Each number is 128 + 32 x the weight over its row's rms, rounded and kept within 0 to 255. Layers, rows and columns count from 0. Numbers have three digits each. The size before them is the row's rms in percent of the matrix's.

# layer 4 attention query, 128x128, rms 0.0649, rows 67-92, columns 0-127
109:132131111119163129183113159134139161111176064133161075131130089171136173096147183135141160166171072099098104130137175136114072092102149133176121165142119125066087115102116107133155146126164080079085099124150062110161156172126156154041144146133101158130125128084096116188149150153138135086128146146134160175136121123107151125135113087146110160029089141100112122130117154107168056059140
100:172108123096068141169142078169161114105115120079115141093121126152084136147093111151077127116156151145145164143129156185091169093139126084071149111152137177136182143104116093119081183070135136161153086144100102096113148084160137094149114154069172119172166126170091184086156111091190135097123121116138135080095126160185089110125140185119138096169144073160123117116087074184128158179096
109:107109118066099134117138159099155132060156079133103136106168129147080107145127152108115142130137144181120115080150130142102126095126139063081105179135129160119108129053116116139106146088161097132128119156100066132131135093104198110077107076135110155156153130140112148139090142122196126120085162096108109160077130128180101064058083159118116124099131099144040066145114131181164139052165
090:104158085160098144096105096186121143117091139111158136089131171074108181121143082141111086127136153154148105129145063151132162142107109163155141099127169107131117194173131082087098114185140126181228142157081185152145185106146097118170141110150137110089090151136079150137166145129145159137126104121086111115138145148127177123164144152148126159120225138070152117111160135108138126209072
109:120111121062103073165120044140187147114138155126136143150157053148115146170095102123123142140122124114142190118148141128129147098085120143126068155136082124132145129087154169199112127115119136112084163187127119153129118062118211076165126138104124129117173138112111149134084094160188106143099118068072107126077155116167105167081055196142078111141153106170117137155109136107091131146143
102:166137118180134159107078174129115126154054137160090138131099140077181106099141155112090108171112184114147146172196115053125100225163107121179111129127138125150151137124180097099139080128090151169133144105174165137092145183168105187149174130163134127139107155171131122117144169175126135170132144181134104167168166103078151166198138122113138117133138171104175152141126129133136073099113
093:139150095128123128193113131119115125169136126096096166149170131100158121183116085135119091094095095158148138115160160069108102124166107171133109147149093142164168182207182123113128073148137130147226155124102172175141149076140063143185158173153112121141121166136124140117133180110121072131170099193105114077083102163083146128102131147081186132138147144142105199157106104103128133164141
093:118104142187140107173136169173081078163067143116157164155131161161093108114152089163087174101114083073159140119152158149120144165121076093136087107146165089142131127117128138093076081110118111133165122179124136098138058141139115084107119076098130065103114110096132142174127175128076150144134129110091140138162199210124101111138169100125157121149167159120134111199153097107157071192140
098:101166109141149150165185148108129116109152115131072128110165068134122126085170178091175113106148141149111190087083143132146115110122146087132109161136079130059156112121101142098126117097132100067067134129101146094119171085143207153123113119106090085107165120116125179163105088098175110130076105032097165102077098127203112126114078189184134138149138101145126109119137115152128157107169
093:120110136075104155163156117102186133110133104110154124166164094157073166101118136107152088159135135126093168156083085159096164156079167126084139126174133143098115155113106142206130161173132168069061130158094137117110112127124133069106101098157137134094178059120130168128132093094187143137072082095103140070055113146196110096127119152113092114113105088171097128117126160179104174164141
083:172145111122091135144159145111178154095140095130101090152152115187086149070170103134127171124115071151113121145112068148084141097128159156147132142148207128135143136101084092137083152092104141122070109084136139097126161118137192110074160152124111145184141174079132131166139076098167151131078128118091104119104138097114109140153111077151134141094053094193096077189127168135129108061186
093:115151077095156112083154145115196101125172138073180125124173092108123090179161143143147129108138201139156145174141096189119074099078081079112171118091183169157094125075133102170077113191102128098110156127118096142156139108127140073099155140123141117115135112119115102167125157156152134105131146071092173140068119105126104112060085167103160115098121118159159143088172157101174169096156
103:147170107063114153090069100145118173100150134126106174134103084126095118105107126100137173095177165175176141162086144122110155135091211058127148152110162144127106152072169104169111166068136133123139134153114106139177135175149148158134126118118112128117136100135119114121074138181149174133103133085105127144094111066115160101009141190105128142126146126193168104115161149184157151116129
082:117135145086063093145148101107143060060092130149113161140183131197129099125193126160125102103099123130104111092100109191094106088140148153090120089093133117155151165098168103121150158074106153145094097127153076091175066110126168107173127078145138136154163159121125095132116127101131171124073111090108159096086156131168072121077079145114124139156132071147137141152058176072161096149124
089:046128193137143126146174152127133163142141160075134107098101120128110109101097120076095160108130166179077153078081114146134102073151178078124128177111157150073100084049085158125075106119087095074121060146137121121103142165137153136117097082079133150118100106139133178127101150102145095079096110083121110100099122110126076087092106126157081140154132082141092129213136117127137141132159
094:121081127109154135099094151159154103105120114164127066166158065143175065125148165160101125108175094167137146159143138120106124096099123151098117125099145191151093128143063135107134164108109133107127109110140074189115089129130105109042039079096171157112164110094127081131150172151142122153087141135165068136177105130098141144167100138120090083113104156128097119174113132142129061038133
088:094142107143133157153096119089081131158090096118141147079118137111186135131132127151081147083110100096116126107125185144125149127148086222159127059137125085096133054119132133115120165145117167143139143117159047191050055150185138075129099125131154162184112138127155162069142145105115177141083085124167151188137178156126127153149131169158115126167116167146072124121109119115163138113104
089:078086137145150180163126147141183146170132189147083130107105102083115151157150127083116169095166153100135161080121148179185161085150181107099096140137136080093125129073144159188117185091145125156111159144090164088110164103153099142133154121169116147148161134160138164114131151084163144079140126065149155157137116086081128183109123172175170107113160128142123110133099126207156195068132
093:109078145123120159149098109107152160110076083147154114076100097103126138087148131181124130105138091133127145165121093151168152098124164104105092103164161126126119148137101152087083148099192084130074144180152111115086133148143111127065119108141138107110162097088135132163090170166208134107071077112160120125141059114128094152083113166161102121141047162112132079116087184068041140139153
082:143161096113142144109146107141126144159154147190100106149135143148146134147084083186107176110106181170135061153165114133142130091194090160063124157084134088111149180121111128129155100155157081137101173101072114176133119203118123137160103125160151177085122087107115124147107132158067108091117088193160082166142139132072136128176154122119142133089105124177174088138083155187194131106142
116:119095116126102105095125105164117138184111166160155105140114138118174174130137117155124116113120172141167089142128136072118166161179127097098157103086127080193140132194125139145183120124081175179135176137189191144110133145182059147152151159194109150118122132091090113144176131158113149137182114189122102103135167089073176142171163113104158112108162178128166181074134113133145158159078
104:113135095186121116121066090095131065150116170123148139134114112166139146150073100169141125084064152075167115119146081122163115089133129166099128058139149096128108145162150152191105053100104185198132203156102118150118101103136085092144123117138099169069068167118163086125143195111150104171132137145102150100144156080119179111105129131128175113120179175142124100090138148119123112167122
095:089165122148140075131111121109132127113078156111092097128083165127092148063118124122146135148168117135087107137116109115145151039120179160127125135146151089127053058112076138115136088099130106136085072090089131080137139159152142106125141065144128176131149160100095151107101163083110098174098075092144124143165153159140143155088078143108072173143088136154089130136163115083145084038184
113:129118122161149101158112142126102152136072146154127071133089146132134169109158098160140122193207144122173092164140135095171180115174086105155128096088140132150093122125123109087124130128125190185148118092153196169108125168123125121125179149191100164149110117170135092172117126167089169134137088085183096135185136106113188190180191071087152128152160169146137165122130153151134107160090
092:178088093183088146200156158114142153131160128166174086146078122095137152175113124183102127124118118137129120092151109092150097102149055088075096076119101181092156082153155082106131181085154132133142096164067188111144099183121129085190101107141139116095105101139155159083147128094152146105150127140114087101116099122082122167124130148107162141092157151068187108118119174120155099183092
094:148173131114150179070107171178144086134089158091055137134129042105141168151094130118136111050161085106144194149091097150128124128150155132160155074135171143100156168117102097113119132141180074099078177089115126115153100137146165154097111147109134095131080112189066167121149067153148172156113138091132145107150114111098145106192120090155047113117116094122143094108102135153144130148131
# layer 4 attention key, 128x128, rms 0.0663, rows 67-91, columns 0-127
107:184091124121112126145102141107090096139158121090153168185155093134116122167103148131130144114115095087098110137107109130089116117092133153138076179129141189076141138088104135141165134132133114048146109136112089111155145133111131130066105084073090080109186092092133140099096108082091065062127134140167173141141081159158065100136068191103094128124174078187105129132072118136133158073083
110:133162094175143142122073182117078153126166177116144134092122155112159142151114154147088096089160150104144133114110115099126107147130041165134182060143118101160105145204112148147155087150159102154140139110152154129123127153184065150128123128123161105141106153183115160166151130167078112128186148148171130153157130094095180164159132127105149131136103177088183202194112133124086096210139
100:142078098151157111150159155134170082129158088072141201160088144103111133102159146099142143077125121092164097099088142086103147129047146158221135119156073192089140087065154137105136154181115101119113117120162122141174160104085139088071142137076103106185144144101126102103111128069106138096089166155089143119142102127131087129118074181126092171166109106112146116141137103080158141148114
109:099150092215166159109143165097093156168091171154098083091117160109156142167165097123151151112162171127127162190110104148133169127186125150101113060123136117132125138156084124121161081155108177218142149133112142127067116163126081153164102157111102147141115126147115103144102110191092124119183096163158116108113167081082159149120164058127145071157086139106139105136167167163154159168150
088:137122155140151110152090123107151106116167130117112160164150224132136078187096144127114117114103167102120061113115117128081091170129112152166182164100077130063140127099144137157097146131167093136181149140102170115156153138141110092168097091183057166153155096133163166155048169104131149103174109107079163082123123119154135139162150167148139176123094144086099137116095089192094110185102
104:109156136144126090169137096170144148112125135150093057135116103115137133156147083148111151115106118112111163149168155186166172090144132088077176074082195077164155117149134129115095131114128111186087138116091190134134057098105157175171144148087150138147077108161091168063162150203121196180101102098155124085134131093133179109093145126137116074117124094142116074126118086164129137153112
097:076177115173089163148117147109149115191128112163144144071121086125192177172101090128170137074097128173168100163183106170134122167156070112096158072127177079165148113172128142105148129135132155140165121131147147102104139120147093170174119190135079194095150145136091124128130104149073161169160078119168127137171108141090170128138219125170151106100125116133147170124119128137133098155082
083:152112102125095136141090101181135071151096135102115169108094132122148111173137120135120109125091114125085007145152036163166096102148100206144110130098133175154179137170156116128113128145161117142137129111100167129100127123097137082089109142127142119186095135157173101178177088081126107135134104146067093117129078159112162164133170164114139155097094165168137133126077155094071104123064
095:118079088127150108157122155088116169143138154116161170187157154128139108096113134116099141065110131136144155100127083090080136115068148134140098197168123188109146103079155131159174129151107061047185107131071114119189119094180118082111116111134096139129177099132153109179157065052121110109095141146132134154101098160158060085125084164102120132158122123184113148135144098105157135097146
108:180060129105161142126122142118163111132137132110158191199165111138101147133099147134120165108100138109172080081117096133093103116105124138157114166185062191117142131096165158139148155161124057044154094110123081124191174085133142101122147079141119121116139135109174099155095134073130063095118145152167131136089121167154091118126048156085098192115150133182122158114122098149164104106129
087:144141154111149093148140111146107156128110087111104146191121121123155068148094136159114085084177142117136070131084136156057141139083155114135133123156077175145107071112163138127109132108090150087159060133095057073142119131176124183090141069091163104165147095078125148108162112088125073082115168125158112111061173105127131100194089183092098115106154163157147149116107164142124095101168
103:160065137092106150155146148124148086135097135142117189147170130183079077117113136130090156101128072107160111106089144055098112112102156092152074210101069173137150098104156144091100130088134072067169114115082114083170151115116105105116135091114078112165103178105151125168109090086136096115115174114136119127088154160150061096097062134113095180172138097110081148120108123131143122140147
087:168095126121120172097145155126121140093153140110167131135162179129085167170179111146154142131131174067165139094135191108099088155144199089161080174131117138084099099063093066103144174121123076102097065142140139122128142069087168097127140077133145116110105104117063068180125132089118097101149159117121126125142117169172143145116071167132139169121111188149070134178108103155092106137113
105:163129104063159137151076121089106082083131101069156149128133144147085095121135130083125114127169112110143065108147129117110109166094131134157109151116117182102127138089169092153113097140101055040098102149139114099158154127131146135090117137122137076111178163098170100171089124097127089108089135135090135106090134184138035062125047168105128136113133089151049131174124126099146162132114
088:141151085087102127156089088166159085146131121131133110123095165158153092125138140102092169133153082082152146118085109083151088178112167096187176190180083204104118145036140151141123090142158149128168093125112138191193121151097161122149139096155130087149102147113116151179172082096131091160112179113162160160156150126177129115150129115092096175082133168127151154106093125105154111082093
094:187147143089118102123168143170122101136151090028158123107089134105086071092093104125105082075127102135091122110120075096098139103118110160125170144087162119162112123104133100118099161165102096139108100100119116099146184125102067141058136081128150161166125126136097087110110092077136173060118092126156156217135148123156134143153141143095172106193194120112147187100154128104142156151154
097:134147157115127153201105133115090100126120132098120166145095135132125145113105166130115155164147076138147104186146116167179174160186078146127127039103178129141102121107117139129123084089133186184099166129078070110055130137105143122133144176153134115182108163158110113178090111184114152157124145142063106152116161114065149075130192126062170109139149107142120163116098127058126091114126
123:098065170054145125162117148135170138113163132091152154181151135174107104104172144113167124131098120135096167126096147140079145165071129144175126164165090138098120071087135100139142118099164107087134125124124059130208180089151185140133144087095122099115138146066154145169108112075155077094109152097110159121083123182173051078123092135081099146140128086175144127097133096145137122100123
074:120095125119168133131125141108094153119152105113092120119095167088152146161088150157091066088152178057119130150083138125062161144146089094124125152085128139142115099139148077106132107089067116092118073156113087126147133064155125097119117158150153074087109175144158071124096120097091139080152098115100169138113108165152066158082112108048113106123195086108138125128172169074094140070174
126:112137143196153145120139096121123176193141117154115072116138152093147116162166100140125122160136132176171120157178118095154101139186097140112136056111144052190105137208100136086150103153150148211114172158137174123124109150170096153146163151189130151145072120127114101124154155156162135185154119171126080133151167112143183160178176063148137077139143152102125110139146161156106129156130
088:149185121101153182106099106109095132133112143155085141135107085121150169099070133096188121175107166193160119178165148109134132115169107160132151063136104134196102150184096116149133090085146135210131136138096157117135065154094141142118146129163122143114112131173164155146170146150123155177124110120164157110115146096097213111175136081130182136156157161156156100164178148175080141179088
082:191128092173082125102189092135107127115149089099099174105174178151088117118098147159153143129089107155118065097093155177124098177097093110158105095082141166154107163183139111107090144102093125131165079126123088153093137061106122076170161127162086133112126116104166150142053156111175094113173150129135157063107090121103120178116112172103160128105105131111078141098161072097102079101138
115:165121144114113113158133154095121117077211076122152145161124149184083149088135164092109147095157150098126065076115103107141122103076147125153120181162133188096156088059166107163160188101111107052098116124126091135159161102128139115063112071102107068143153109154141134118114072062118146087126170089123139128113101135192066064127127147119143114151118152147120145107131126088157120103089
077:089150138154161083112160105070138084125149185144144124135168126175142188074162117126114110109168161146132135077154119140152112116116080156081146138118191158158109139195093150153158141141208119190147187108129144115129184091157092072112122117084144171152101142146066149145143142113177161141123160143104152191129077103156179150179155116108087090124170115127094131090122190146084128089147
123:142110164114120107147156133132175133096174130083138173187111110164109092144123192138140128116089091140137141141099100150097132077098151091175104099170102183083156099061120171145108160116178077056105099139130091149163142151148179118111127095137150119127210093121130152163081106070126117082079142097119167119141094154179044108085066164093097163115158090098123153098137133109145156129114